From a checkpoint of a small transformer trained on Wikipedia: 10 layers, 5 heads of 64.
Each number is 50 + 10 x the weight over its row's rms, rounded and kept within 0 to 99. Layers, rows and columns count from 0. The size before them is the row's rms in percent of the matrix's.

# layer 4 MLP gate, 832x320, rms 0.0409, rows 797-826, columns 80-159
101:56 41 62 63 31 57 47 39 64 50 55 48 45 56 44 57 28 50 36 61 47 58 42 49 43 43 59 44 54 49 44 40 37 43 22 40 37 41 53 48 54 45 60 43 54 59 49 50 32 37 62 34 54 47 51 47 46 45 55 48 45 43 53 43 48 73 48 55 39 47 71 58 65 60 45 46 32 45 39 56
101:67 58 49 43 47 60 50 42 53 51 52 51 61 53 47 42 61 37 57 59 52 63 52 49 62 42 55 55 77 58 39 34 52 43 49 68 35 56 28 37 34 64 44 24 57 42 58 63 42 46 55 62 55 58 49 42 50 46 63 55 60 44 41 50 45 39 51 54 66 46 51 54 52 42 54 50 40 53 37 59
102:63 56 31 31 39 74 58 55 48 54 42 59 38 44 42 55 34 51 62 40 41 56 56 45 34 53 57 35 51 40 50 44 52 57 56 63 52 47 42 44 45 44 65 54 43 44 30 48 51 42 48 54 50 72 44 54 50 54 64 45 49 60 42 62 63 38 65 37 49 35 49 51 54 47 36 57 66 49 62 52
096:36 46 43 63 63 33 52 50 48 51 50 40 37 51 51 74 52 61 45 46 60 39 45 35 53 27 47 35 50 58 41 52 49 53 53 35 45 44 61 61 26 48 67 49 35 35 50 55 53 48 63 30 49 38 40 41 50 43 42 49 43 71 55 51 52 56 54 39 55 47 54 44 44 71 42 50 60 56 49 61
115:48 57 49 33 57 50 57 57 46 63 76 58 38 59 34 49 56 47 41 68 34 44 68 49 56 68 52 72 48 43 41 63 41 44 54 52 39 67 51 55 69 54 58 57 52 59 49 49 45 60 48 68 48 62 30 58 33 49 52 43 45 46 57 49 54 55 47 57 46 61 54 59 54 50 44 57 52 67 58 45
090:59 34 46 54 55 64 51 74 46 42 68 63 36 48 44 42 67 41 56 50 59 47 42 64 54 39 57 54 48 42 50 46 52 48 46 57 39 49 32 40 29 58 59 70 58 55 49 46 71 56 43 24 32 36 49 46 60 45 61 49 43 47 55 51 42 58 44 35 65 41 41 65 34 44 43 40 31 41 46 43
092:50 43 64 50 42 38 67 49 40 34 64 63 34 55 60 71 27 50 44 42 56 60 49 46 60 56 48 45 43 43 52 37 38 75 51 35 59 52 41 51 44 50 41 61 46 59 66 50 42 42 36 37 27 49 49 49 59 65 59 60 45 46 63 45 35 63 54 40 37 51 35 61 29 63 44 45 32 53 41 71
108:52 45 40 37 49 40 45 39 74 29 47 55 60 60 47 50 49 31 39 66 39 51 45 47 53 31 54 56 51 52 51 49 50 44 46 50 42 61 49 66 37 56 47 46 61 56 49 60 55 55 56 58 44 60 60 46 57 58 53 47 48 48 35 36 48 43 52 57 48 57 40 57 57 61 47 56 50 55 28 49
103:60 51 53 38 51 50 60 51 32 51 61 62 54 54 33 48 54 47 47 47 62 46 53 40 46 47 61 34 69 48 43 52 26 52 46 58 41 57 34 41 52 62 49 44 71 60 48 33 56 56 57 64 60 54 52 49 53 47 47 41 59 53 56 36 46 54 45 37 53 28 49 42 65 55 28 39 48 42 62 53
111:27 50 40 52 60 51 40 37 46 51 52 57 63 68 62 52 54 49 50 73 73 48 62 52 46 64 43 72 39 34 57 47 61 50 75 42 36 48 43 32 44 46 54 42 35 48 39 35 57 39 49 48 55 46 51 39 42 52 66 42 60 52 67 62 50 48 58 59 47 52 43 62 37 37 47 68 38 58 39 46
097:45 47 56 46 51 37 41 66 52 39 47 53 42 54 33 47 38 49 60 65 48 44 56 58 53 70 61 48 45 48 60 57 36 55 60 47 33 58 48 37 44 48 55 49 68 50 44 49 57 26 55 58 69 48 49 42 61 47 41 41 52 36 40 50 74 59 46 71 46 50 54 48 56 42 52 38 67 47 47 60
101:37 49 45 45 40 45 50 59 45 48 50 66 36 41 50 45 33 56 59 47 42 59 68 41 29 40 53 39 49 45 43 49 47 48 49 59 69 59 63 49 41 48 56 63 45 32 42 38 56 43 44 59 50 59 48 56 63 53 49 49 40 50 57 41 57 44 35 43 55 51 52 55 46 24 44 52 29 39 40 68
090:52 42 41 69 42 54 50 40 60 61 39 21 40 55 51 70 47 51 49 49 45 54 43 39 75 32 69 55 52 54 43 66 61 68 33 40 64 54 60 53 56 52 73 63 46 46 54 31 40 69 61 65 47 57 54 60 64 47 30 59 33 40 59 53 38 53 68 56 62 51 33 48 37 62 38 45 65 47 53 54
105:49 37 57 56 57 49 59 44 64 48 38 33 68 45 62 28 51 50 65 55 43 35 47 51 48 56 46 67 40 55 50 53 48 51 41 49 39 46 55 55 43 42 43 53 50 31 37 42 44 51 56 37 51 55 41 32 72 42 50 48 40 42 47 40 55 49 63 38 43 45 33 45 52 48 49 60 55 38 64 62
105:36 35 43 57 29 48 44 42 63 57 52 39 63 39 67 44 38 37 38 59 47 40 57 44 55 52 44 64 45 55 40 46 59 52 57 51 38 28 61 50 38 58 51 57 33 70 36 52 54 43 58 52 49 52 37 45 42 49 53 62 54 43 38 44 61 60 61 45 43 52 48 51 57 39 72 40 35 58 47 55
096:42 59 51 65 49 40 70 53 56 58 61 45 38 60 40 58 42 53 47 58 57 39 56 41 52 51 51 53 55 48 27 45 47 60 26 52 39 43 47 47 47 32 51 56 33 51 63 49 39 59 48 28 62 47 60 61 41 29 60 51 34 72 46 48 60 45 43 35 49 48 58 47 36 65 56 54 44 35 48 53
100:38 61 56 44 44 43 63 66 40 45 49 35 35 75 42 42 64 53 45 61 60 60 52 49 59 32 44 48 35 49 50 55 27 33 32 42 38 58 35 46 59 44 60 37 72 50 47 51 56 50 50 62 66 65 43 40 28 44 51 48 53 48 58 55 57 47 56 62 46 61 58 33 27 54 46 53 50 41 55 42
085:50 60 53 56 27 48 40 42 50 42 49 54 48 47 54 41 61 53 56 47 57 50 51 45 47 46 41 53 65 50 52 35 44 30 46 61 38 57 49 45 60 52 48 53 62 74 66 42 64 59 58 39 34 40 40 42 39 58 53 46 57 80 57 56 48 61 32 50 63 34 25 67 62 60 39 58 49 56 45 65
096:34 67 53 64 48 60 57 38 48 43 60 47 54 47 66 46 50 36 48 33 49 59 51 58 60 55 48 38 57 51 60 51 55 45 44 40 60 35 30 38 48 46 59 38 52 66 50 38 46 61 55 49 47 45 54 69 57 30 44 42 58 72 51 58 55 45 48 50 63 53 36 64 56 32 55 63 48 66 47 42
095:39 46 51 65 44 50 53 44 50 44 48 48 28 66 57 50 39 24 44 62 36 40 52 36 58 60 43 53 52 67 49 46 39 53 44 47 54 52 50 50 57 51 44 55 59 55 60 68 39 43 39 48 63 53 48 42 40 53 41 58 52 47 46 42 45 51 40 67 58 61 64 46 57 42 51 40 50 50 65 44
107:45 48 49 40 36 40 79 43 49 44 51 56 43 54 47 51 61 63 44 53 33 50 48 36 54 34 38 45 71 61 38 40 51 53 49 49 46 51 57 51 45 41 62 57 50 58 45 48 44 30 47 30 48 50 48 53 38 49 48 52 53 52 38 43 59 50 39 55 37 48 49 42 51 47 39 47 41 38 47 44
106:52 55 40 64 48 60 55 44 52 45 67 72 43 63 38 32 44 42 46 38 56 41 50 70 56 35 48 21 48 30 60 28 46 45 42 51 37 49 46 54 48 45 57 70 67 44 34 65 57 41 65 66 51 37 62 33 41 50 44 63 48 32 61 45 44 56 53 53 62 53 55 35 53 48 67 42 42 32 51 44
098:42 42 50 66 42 55 48 36 50 33 41 46 36 58 48 34 51 47 47 64 55 52 59 58 54 38 58 52 52 53 47 46 58 51 52 44 49 31 48 36 58 59 47 40 35 58 56 45 48 64 54 46 48 60 33 44 54 45 65 55 29 54 55 52 49 57 36 66 53 59 58 49 39 56 60 62 31 41 47 57
106:47 49 55 58 64 58 50 52 53 42 46 48 52 63 52 46 47 36 71 53 58 60 43 40 73 43 54 37 43 51 33 23 50 45 49 45 60 43 48 46 60 41 61 33 43 52 54 45 55 68 61 56 58 58 42 52 55 33 41 46 34 49 55 65 63 38 54 55 32 59 55 32 62 50 50 61 43 49 57 49
087:51 47 45 80 60 33 54 30 48 66 57 54 56 45 69 57 50 36 56 54 32 54 33 55 30 43 65 45 62 59 50 51 45 45 37 40 41 54 41 37 41 36 68 53 61 63 66 41 73 48 45 34 56 52 46 22 54 58 66 51 55 35 52 35 63 50 58 49 53 38 51 60 60 35 57 43 51 48 57 48
103:56 44 49 55 43 66 34 63 63 62 41 28 52 55 55 41 49 69 78 58 54 56 47 45 59 69 52 63 76 60 58 63 47 46 50 46 41 66 22 62 51 60 52 40 54 67 54 47 47 33 53 56 61 47 58 40 32 53 62 34 55 56 44 55 42 59 39 50 44 68 39 61 49 59 68 70 42 52 59 66
093:49 51 30 56 55 47 49 63 73 57 68 44 47 45 42 45 71 51 41 48 49 46 48 55 45 54 34 48 51 44 55 62 43 69 50 42 47 49 49 39 50 48 48 67 65 58 56 51 64 58 61 58 63 43 60 64 60 63 41 35 53 58 49 48 68 60 56 53 64 45 49 46 39 59 58 53 41 64 40 41
093:54 42 39 55 62 44 67 42 39 38 53 60 47 47 52 39 58 34 65 48 54 49 48 40 44 33 40 50 46 50 67 34 46 45 61 59 47 50 41 44 62 58 58 49 57 45 54 30 31 74 49 57 56 58 31 44 60 62 57 51 44 44 39 52 40 41 41 48 49 48 36 42 42 55 53 43 54 49 41 60
096:58 57 45 55 47 46 56 48 26 48 46 36 53 50 59 46 55 61 52 42 40 60 57 60 51 23 58 56 60 28 51 52 32 37 52 50 60 53 38 34 53 43 35 61 52 58 61 54 43 49 37 44 44 60 34 37 47 57 52 65 62 47 55 39 56 47 51 38 31 38 55 53 65 38 56 49 82 39 36 47
090:56 64 57 47 44 61 82 34 51 56 68 53 50 63 52 47 57 63 45 52 57 50 52 50 48 75 34 47 57 23 45 55 42 61 46 32 51 52 38 49 35 52 57 55 63 72 58 52 36 62 49 54 50 60 46 62 50 48 39 71 68 52 45 56 52 60 56 33 59 42 74 57 35 50 65 33 75 68 42 46
# layer 4 MLP up, 832x320, rms 0.0415, rows 797-825, columns 80-159
099:64 41 43 71 53 54 39 46 50 48 52 59 51 53 55 57 60 71 58 63 37 49 50 55 41 59 43 58 49 42 45 53 54 54 33 35 47 46 54 74 51 61 53 48 42 49 46 56 56 50 28 51 53 57 54 45 49 46 48 51 62 40 27 45 68 61 54 36 63 42 42 51 49 43 57 62 67 39 47 60
101:78 38 61 43 36 47 49 52 64 57 61 65 62 65 50 61 47 58 54 43 49 57 32 67 42 52 57 43 46 57 38 57 35 73 25 54 35 60 59 24 48 39 60 51 50 46 47 48 69 61 63 42 54 52 57 51 33 66 41 36 43 63 48 33 38 48 58 48 45 17 67 39 52 47 58 48 49 66 45 49
096:41 65 44 60 41 59 57 42 46 52 33 52 46 37 49 56 47 57 50 57 50 50 40 57 51 42 29 47 47 54 60 62 59 53 51 63 58 50 44 44 44 58 42 60 60 48 40 31 39 39 56 47 73 39 48 50 49 58 55 60 40 49 38 52 64 61 66 57 39 44 61 42 41 44 63 40 35 52 54 39
101:50 45 48 51 57 39 60 52 55 49 42 60 47 58 34 55 53 42 61 59 53 55 44 45 49 32 30 57 57 60 52 38 48 52 62 55 62 75 60 56 46 48 51 62 54 59 40 42 65 42 61 35 60 26 57 34 64 48 48 43 62 67 44 44 64 65 58 57 46 57 48 40 60 39 72 43 55 57 49 49
109:50 45 53 37 59 53 30 53 45 48 72 65 49 39 56 40 46 53 32 49 56 62 50 39 41 45 47 46 48 41 49 33 35 53 53 59 62 44 48 69 62 73 40 56 44 47 53 28 60 60 46 57 55 56 45 35 49 63 43 44 58 55 65 46 51 56 52 44 60 42 55 46 47 44 47 57 44 47 49 52
094:57 56 54 49 59 51 31 50 56 51 59 78 36 59 45 54 55 58 41 56 81 60 58 55 44 48 60 47 43 52 42 48 59 43 48 41 46 46 35 47 47 62 51 65 35 38 57 56 54 38 39 26 44 59 55 53 39 50 62 39 58 32 57 63 53 53 43 41 73 45 31 53 53 50 40 56 43 50 60 39
094:59 45 52 59 34 51 43 50 59 53 62 54 55 55 50 34 55 37 55 62 45 35 45 58 40 47 38 55 59 43 35 47 52 29 47 42 48 50 40 64 38 52 43 31 57 55 45 63 44 41 60 61 53 62 51 42 49 38 60 40 33 46 47 45 51 36 41 55 58 49 56 46 48 46 50 66 50 46 39 39
101:41 54 67 44 57 50 44 59 56 47 48 50 39 64 26 63 60 42 42 56 55 43 55 59 48 57 41 47 37 53 44 43 47 48 50 32 63 41 45 40 54 62 55 38 63 53 33 57 34 54 41 72 43 65 58 59 46 41 53 27 44 51 47 62 48 59 57 47 45 52 58 50 53 62 59 44 45 47 46 38
104:55 49 47 50 55 49 44 39 49 37 54 45 72 35 57 32 53 40 35 46 34 39 42 57 34 57 65 49 58 61 56 59 74 44 36 36 42 53 53 56 49 38 48 49 47 50 48 41 63 48 58 54 54 42 54 64 56 48 45 52 51 48 54 52 51 51 53 35 57 34 57 46 36 28 54 44 39 43 44 64
106:53 49 41 56 38 61 55 46 51 37 51 54 44 32 44 52 47 42 45 56 26 49 52 51 60 40 61 30 72 66 42 79 45 55 44 57 44 36 59 41 43 51 39 65 50 51 44 53 54 44 32 46 48 52 42 37 60 48 55 43 56 49 50 45 45 61 56 49 41 51 51 65 53 39 47 54 56 47 69 57
099:48 41 55 52 56 64 43 67 39 56 54 55 39 45 58 38 68 46 63 55 51 66 45 56 62 37 53 49 43 56 64 40 52 58 69 46 42 69 52 24 41 61 48 57 49 31 60 50 56 54 44 54 50 49 54 44 66 65 48 31 60 58 43 34 76 52 51 68 57 52 51 52 37 49 75 41 48 48 44 52
104:43 72 78 42 64 36 40 41 51 58 57 54 48 41 58 67 58 52 43 53 57 32 48 53 40 47 51 50 51 56 58 45 50 49 46 46 46 55 53 32 49 44 60 57 57 54 32 48 48 59 53 48 57 38 34 41 39 51 40 62 41 64 38 65 54 49 63 50 69 44 53 33 46 40 43 71 63 53 57 50
095:61 56 34 56 37 52 56 65 61 65 46 28 48 56 57 52 53 53 63 49 61 60 50 48 66 52 58 65 55 49 48 51 63 64 36 51 50 47 34 51 37 31 42 57 27 54 25 50 75 63 57 44 51 66 64 58 72 40 41 69 37 44 48 61 44 46 56 51 61 49 42 30 43 52 70 35 53 37 49 44
106:56 50 62 42 33 51 39 41 40 62 51 66 56 47 48 65 53 53 46 43 66 42 35 47 53 47 66 46 49 44 56 51 33 51 48 53 46 24 49 58 50 64 53 42 54 48 67 58 57 50 50 70 28 44 47 52 34 59 53 60 55 57 56 65 51 38 54 41 49 53 67 45 40 49 58 33 51 51 48 54
105:36 53 41 29 66 61 36 43 46 42 46 38 42 56 45 69 45 41 42 46 39 52 39 53 57 40 57 45 56 54 73 54 63 43 48 53 50 37 55 53 49 49 49 52 42 48 58 54 43 59 70 44 31 49 38 53 47 41 52 58 60 50 45 61 62 46 49 66 46 38 67 52 29 56 56 54 48 52 45 56
097:49 46 42 50 46 36 49 44 54 48 48 52 36 42 40 63 56 48 74 44 35 33 52 50 51 53 53 44 41 49 59 64 72 45 55 62 40 39 45 61 53 35 29 45 49 44 54 44 49 78 61 31 71 41 54 58 48 55 43 41 57 48 52 51 40 37 55 62 33 40 61 49 56 49 57 69 56 46 61 35
100:58 42 45 40 58 45 67 60 50 46 59 44 51 55 58 54 62 65 52 47 59 36 64 57 58 56 52 44 56 57 59 55 48 43 40 39 48 41 54 55 48 69 47 65 54 40 39 44 55 59 52 46 27 49 40 54 54 54 41 38 46 55 55 28 42 52 46 39 68 53 44 55 81 54 38 57 51 55 54 49
091:56 44 57 55 64 57 43 62 44 31 55 55 51 34 50 62 55 45 45 55 42 50 54 52 36 57 65 57 69 32 44 41 30 38 42 71 57 54 39 46 34 48 59 50 47 51 53 50 59 64 63 44 46 54 43 44 66 55 64 43 41 52 43 36 64 48 56 67 43 40 45 65 64 52 56 50 52 14 46 48
099:46 40 54 40 40 49 42 45 54 46 39 34 36 54 50 67 45 52 50 50 47 40 60 53 46 50 42 42 35 61 48 57 48 51 53 44 36 65 59 54 63 57 52 59 50 30 73 39 64 40 50 50 47 57 51 66 64 51 49 49 54 27 65 44 45 59 65 52 48 37 57 54 49 48 41 60 60 33 41 62
095:54 41 66 67 61 64 40 45 44 58 52 33 39 39 62 57 47 46 26 55 27 46 46 48 60 58 50 54 68 59 41 45 33 47 41 32 34 43 65 47 47 39 65 44 54 64 62 52 65 54 27 56 52 52 62 62 41 53 53 54 57 52 46 23 57 53 57 49 46 48 51 61 49 43 49 33 56 56 64 59
105:49 53 52 50 54 54 47 49 56 54 66 53 50 65 39 45 50 40 58 66 45 40 47 51 53 45 50 57 49 74 22 55 56 61 37 46 51 80 33 68 59 53 48 46 39 51 49 62 23 57 54 40 47 68 50 53 62 39 50 65 66 45 42 40 54 34 36 36 42 46 54 45 61 54 47 51 53 46 58 46
107:52 59 31 36 59 48 51 36 49 48 47 58 38 59 40 46 38 30 48 48 52 31 49 58 45 53 43 36 66 46 43 60 55 55 34 59 51 49 51 44 47 39 40 55 58 35 48 51 39 28 65 28 57 39 29 50 57 50 66 35 50 45 49 42 58 51 53 53 26 42 46 41 41 64 44 60 62 51 50 59
097:52 45 42 49 62 50 46 42 68 52 66 53 44 49 62 49 44 60 61 55 57 48 56 60 33 47 58 42 67 30 44 48 69 54 70 46 60 33 46 61 54 30 54 46 53 58 45 44 55 47 44 64 68 50 53 50 61 35 51 51 37 50 47 58 31 61 54 43 55 48 43 56 35 46 55 66 56 43 55 50
106:51 47 76 37 66 49 46 60 49 51 48 47 54 38 53 49 61 40 50 57 42 44 47 36 54 42 39 68 68 39 58 43 46 67 58 58 53 39 55 55 61 57 58 45 43 51 44 53 52 31 51 53 50 51 50 27 51 63 61 39 64 27 50 48 59 54 57 48 63 63 52 65 53 40 32 60 51 57 37 53
089:44 62 53 63 59 67 64 44 58 49 50 59 56 72 55 61 44 58 61 67 52 64 51 43 46 47 45 51 63 59 53 33 64 46 56 59 44 64 23 41 44 34 37 60 60 52 56 36 49 72 28 47 48 69 31 43 55 30 64 46 60 53 41 64 48 62 52 45 70 47 56 51 54 53 50 52 44 65 51 50
104:53 51 52 53 52 38 69 56 44 43 54 55 48 57 50 54 56 44 50 51 30 51 56 29 38 42 57 53 48 50 46 55 63 50 76 51 64 45 66 37 50 48 48 53 49 50 32 54 42 40 48 50 43 57 52 64 51 44 51 41 60 37 61 52 44 54 46 63 60 60 57 40 62 62 50 43 52 45 47 57
093:61 54 49 44 47 43 39 54 67 47 50 59 54 58 50 51 45 48 50 46 53 61 58 29 49 42 41 48 53 41 51 69 64 65 38 63 54 32 66 44 63 53 49 37 52 66 43 54 60 62 65 43 26 60 58 47 69 57 38 45 66 62 41 49 55 66 66 66 64 54 52 53 42 45 52 38 22 52 61 37
093:62 47 61 40 47 75 64 52 50 68 51 54 46 49 38 43 55 57 41 46 64 44 48 49 52 44 51 37 46 51 28 30 42 44 47 39 50 57 48 58 35 47 46 51 61 68 35 56 55 32 43 46 49 42 60 55 30 55 60 59 53 66 59 50 51 67 75 51 47 53 48 52 62 38 53 60 46 58 53 48
098:44 60 52 49 48 55 35 47 69 56 57 49 50 58 43 41 54 56 40 71 43 45 64 45 59 45 45 52 38 63 33 50 47 52 56 32 52 57 42 57 66 43 44 61 64 61 60 53 46 56 60 56 44 36 57 51 60 54 54 56 53 48 64 37 41 63 57 58 63 49 51 62 36 37 37 54 35 55 50 45
# layer 4 MLP down (transposed), 832x320, rms 0.0412, rows 797-825, columns 80-159
104:63 70 45 50 57 66 52 23 47 59 46 43 56 38 42 54 50 50 57 59 49 38 42 76 30 50 49 54 44 62 48 49 43 55 28 49 55 58 68 51 42 46 72 46 51 46 43 51 47 50 45 52 62 52 58 49 54 47 41 62 34 48 55 48 35 37 50 47 51 27 65 62 71 51 53 50 41 43 45 55
102:45 46 42 60 40 54 50 55 68 46 53 57 66 56 49 57 56 45 68 47 64 51 38 57 65 36 44 61 70 54 52 68 50 44 28 45 35 50 55 49 73 50 43 54 51 53 52 40 62 51 35 61 44 34 51 36 54 37 59 57 39 37 67 43 28 51 57 54 50 55 67 51 65 48 60 43 38 37 43 52
100:43 47 44 63 48 53 38 51 52 44 45 47 66 51 68 42 63 49 57 50 42 59 45 51 40 52 35 50 35 52 61 38 49 27 54 52 62 61 52 46 43 56 42 50 66 68 57 60 43 40 53 53 55 60 43 40 39 35 32 51 38 55 47 47 43 41 71 62 46 59 56 37 27 63 64 48 33 34 46 39
100:46 60 41 44 29 53 57 51 70 42 40 59 31 59 45 46 61 40 67 47 67 54 60 31 44 32 50 40 51 33 60 53 51 60 32 48 40 67 32 64 54 49 51 37 38 68 54 43 44 46 28 69 36 54 67 56 48 57 40 51 37 46 63 41 53 65 74 46 56 40 60 39 47 47 35 47 61 55 59 42
111:41 36 51 67 41 41 37 20 56 60 64 56 49 55 47 41 57 55 43 40 36 71 59 49 41 53 46 49 61 44 64 51 31 54 38 57 51 62 63 41 54 40 56 39 32 61 42 56 61 49 49 51 52 29 53 40 53 59 52 50 51 48 46 59 56 67 71 41 64 40 60 60 46 47 54 49 59 39 49 54
098:34 44 34 61 55 56 67 63 56 45 46 62 48 44 61 43 54 69 61 52 46 36 68 52 62 59 35 44 40 52 43 55 48 65 47 37 45 47 46 63 51 54 34 48 52 35 49 38 60 56 51 38 45 44 44 38 43 43 67 52 58 64 46 43 46 37 46 46 42 55 53 46 64 53 52 56 39 57 36 51
095:55 51 55 47 72 54 61 56 59 45 43 42 56 24 72 61 44 59 34 48 30 47 54 53 46 54 58 70 61 47 61 48 64 47 51 62 63 52 58 46 39 45 44 51 61 44 45 37 40 53 48 52 75 31 52 54 57 41 53 61 38 54 44 74 38 44 67 54 45 51 57 36 38 61 47 44 54 31 64 50
108:46 51 59 55 64 31 50 54 52 35 41 52 46 65 47 42 50 37 52 52 40 39 61 51 42 70 52 43 47 57 51 53 44 57 63 49 64 53 45 40 42 67 58 43 52 66 59 56 31 68 33 74 42 34 46 47 65 47 59 56 58 52 35 59 44 62 53 42 45 39 58 57 53 60 77 50 53 54 60 45
109:47 56 54 54 46 52 58 54 54 52 56 58 58 60 35 65 43 48 43 56 42 44 66 40 60 77 42 43 51 60 70 43 48 58 53 49 39 63 57 42 43 35 46 47 65 59 53 44 63 60 48 45 30 41 71 56 44 50 52 40 60 40 46 60 58 67 61 44 36 56 51 33 44 38 38 52 47 51 52 66
103:50 42 30 52 46 41 38 49 46 44 53 59 42 43 46 63 48 49 49 64 56 45 54 54 53 44 69 36 43 49 48 35 27 45 41 39 68 60 59 58 45 55 36 61 63 53 64 69 62 37 50 43 50 49 41 58 48 48 46 49 55 37 57 34 48 59 65 62 35 45 35 53 51 46 58 30 57 49 49 50
093:31 41 23 63 59 49 58 38 58 54 62 48 56 40 65 35 64 39 45 45 50 29 61 41 39 56 40 41 52 47 66 42 45 49 32 37 44 42 57 61 58 49 71 41 56 51 38 27 64 48 50 47 37 52 70 60 46 49 44 54 42 44 67 67 32 39 37 59 52 43 53 48 48 58 39 44 42 63 64 55
102:50 42 56 45 46 55 65 40 58 18 43 51 60 24 52 53 47 67 40 43 44 53 38 47 67 47 56 51 45 54 32 50 49 56 49 48 43 66 41 50 61 55 55 49 59 50 39 46 49 50 63 43 64 56 48 41 52 50 09 55 39 56 35 33 27 50 60 55 41 32 57 52 46 46 54 47 59 35 40 63
094:65 55 52 49 47 54 58 48 49 53 54 50 55 59 50 46 63 47 47 41 37 70 56 46 62 45 66 43 51 44 49 50 59 49 41 48 61 67 41 65 38 41 81 59 33 55 50 47 48 46 46 64 54 38 56 59 61 52 44 51 60 56 57 61 35 69 66 47 31 41 33 48 54 45 48 52 48 46 39 46
112:47 60 48 51 40 59 41 57 49 51 41 62 45 41 28 57 65 56 64 71 60 45 57 51 42 42 45 55 49 67 44 52 34 43 50 29 54 19 44 77 33 60 37 50 39 34 58 67 57 44 33 61 37 48 64 48 50 40 57 55 77 57 48 53 55 52 47 21 49 55 50 50 43 47 60 53 55 40 45 65
104:50 54 35 48 51 38 37 59 35 45 62 50 32 44 42 64 63 38 44 47 52 64 53 38 65 41 40 45 54 44 62 57 57 56 52 26 42 32 56 45 61 57 32 63 58 41 55 45 36 56 56 47 34 59 51 39 42 51 50 48 57 51 54 51 57 58 51 49 44 41 44 47 25 41 37 53 52 56 67 54
099:50 47 44 57 41 46 59 49 52 69 32 41 46 64 41 73 60 61 60 50 60 62 52 61 41 34 54 35 59 38 36 45 57 55 56 55 51 78 53 56 42 40 60 53 78 50 42 57 40 37 44 52 50 47 64 37 59 49 34 58 54 54 47 72 45 66 43 62 43 56 50 48 57 56 57 46 51 43 36 37
107:48 54 45 45 46 57 52 59 38 53 54 48 49 64 59 48 59 66 63 47 44 49 50 49 53 72 22 41 67 49 50 60 57 58 49 47 47 29 38 53 37 48 47 57 60 41 55 66 57 53 43 47 22 70 49 60 47 55 33 47 36 50 35 38 38 55 51 45 53 43 66 63 62 53 49 53 49 50 67 34
092:45 49 43 52 49 48 66 52 49 30 45 48 45 49 58 46 50 49 70 45 40 54 62 62 39 43 48 69 47 62 47 49 43 48 44 32 57 29 35 44 57 36 48 32 53 42 39 59 27 52 25 52 62 43 77 39 38 46 38 62 55 40 61 65 46 73 52 44 52 49 56 61 54 64 48 38 37 52 41 24
105:61 78 48 60 47 51 31 47 57 37 35 45 40 58 66 31 51 47 61 40 48 63 55 46 43 52 50 44 41 26 67 52 38 51 53 60 51 62 31 39 52 31 57 38 56 41 69 37 40 44 44 76 70 51 62 58 45 74 46 47 40 43 37 40 48 49 47 41 49 49 41 59 42 51 53 54 51 30 60 62
101:36 56 57 45 37 58 52 47 78 57 52 46 39 40 49 48 50 50 46 49 39 41 56 52 65 37 47 64 48 42 49 47 29 66 48 30 37 56 37 47 57 33 50 52 47 48 46 63 40 55 57 53 55 64 61 49 40 40 40 44 50 52 56 36 40 46 56 55 60 55 51 51 38 41 43 36 53 55 43 47
108:57 48 50 56 53 47 70 34 45 46 74 64 46 60 41 42 39 77 31 39 47 56 44 33 57 42 50 46 41 48 37 43 56 55 50 54 39 58 51 51 41 43 59 65 54 38 57 53 42 47 51 30 52 56 54 50 47 45 52 62 61 60 43 50 65 43 42 33 56 55 49 24 49 66 43 44 40 51 50 59
111:54 61 51 41 64 47 71 45 66 60 38 46 51 38 65 60 47 45 50 71 46 53 51 52 43 49 48 51 51 50 45 45 52 46 36 59 44 39 37 35 62 52 40 45 55 33 38 43 61 41 49 44 37 41 54 35 49 73 59 40 52 61 40 48 42 60 75 54 62 38 38 53 46 42 50 67 63 58 41 59
095:42 47 51 59 52 37 42 42 42 37 60 52 57 60 48 58 54 58 60 46 51 65 52 57 51 18 58 42 59 25 66 50 46 45 29 51 63 37 55 50 30 39 44 55 27 48 57 65 56 49 50 46 49 51 38 47 60 50 52 48 42 50 55 51 55 54 58 36 57 48 60 54 66 54 48 52 44 43 43 63
107:41 63 48 40 60 50 44 60 47 52 53 41 76 47 50 65 55 40 34 63 41 40 60 43 36 48 56 40 35 42 55 45 49 61 61 48 70 47 39 60 65 64 32 40 58 48 51 60 40 49 57 51 68 39 59 66 46 55 43 48 49 52 54 35 56 56 56 55 64 38 67 54 51 58 62 44 46 58 48 38
090:52 52 40 43 53 55 54 62 61 54 46 51 52 47 51 47 39 42 37 41 39 33 45 69 33 54 33 58 49 60 45 41 60 52 54 35 54 60 56 52 54 65 49 56 58 44 53 44 51 49 46 64 56 36 64 62 31 44 40 34 51 31 51 58 30 58 35 62 54 60 43 48 42 33 48 33 59 52 63 56
104:37 41 50 48 42 53 57 55 40 48 44 69 51 59 43 69 42 45 55 48 44 37 41 65 49 48 42 42 43 54 46 58 53 48 49 52 52 52 50 45 60 54 27 30 44 42 60 58 35 67 47 38 45 44 59 57 67 65 64 54 51 48 55 53 57 41 71 31 55 55 71 44 46 37 31 44 46 32 54 64
078:61 39 57 67 43 49 55 41 53 48 55 45 57 68 54 29 42 54 71 61 54 46 52 50 45 58 43 53 36 66 40 51 42 54 41 59 45 52 60 48 51 36 53 50 42 42 49 57 41 45 45 60 46 36 55 60 29 31 51 54 61 45 61 49 50 52 53 23 45 31 63 68 43 67 72 71 50 47 53 63
088:38 63 76 58 38 56 52 29 57 57 43 42 59 45 61 57 49 47 40 59 42 49 54 57 53 57 60 49 65 53 54 47 72 51 43 54 52 42 55 44 34 60 55 51 40 42 64 49 53 55 39 58 46 51 40 51 57 47 28 48 38 39 53 52 58 50 41 54 49 48 38 43 54 52 70 32 46 52 65 53
105:44 54 56 70 50 49 48 40 65 46 54 55 43 53 43 38 37 54 48 53 46 49 27 59 58 70 53 52 44 68 51 47 48 39 53 54 42 54 56 38 59 41 66 49 55 46 44 50 55 34 59 37 49 39 58 43 58 40 38 43 52 40 34 51 47 40 52 46 50 50 51 51 31 50 44 47 64 56 49 51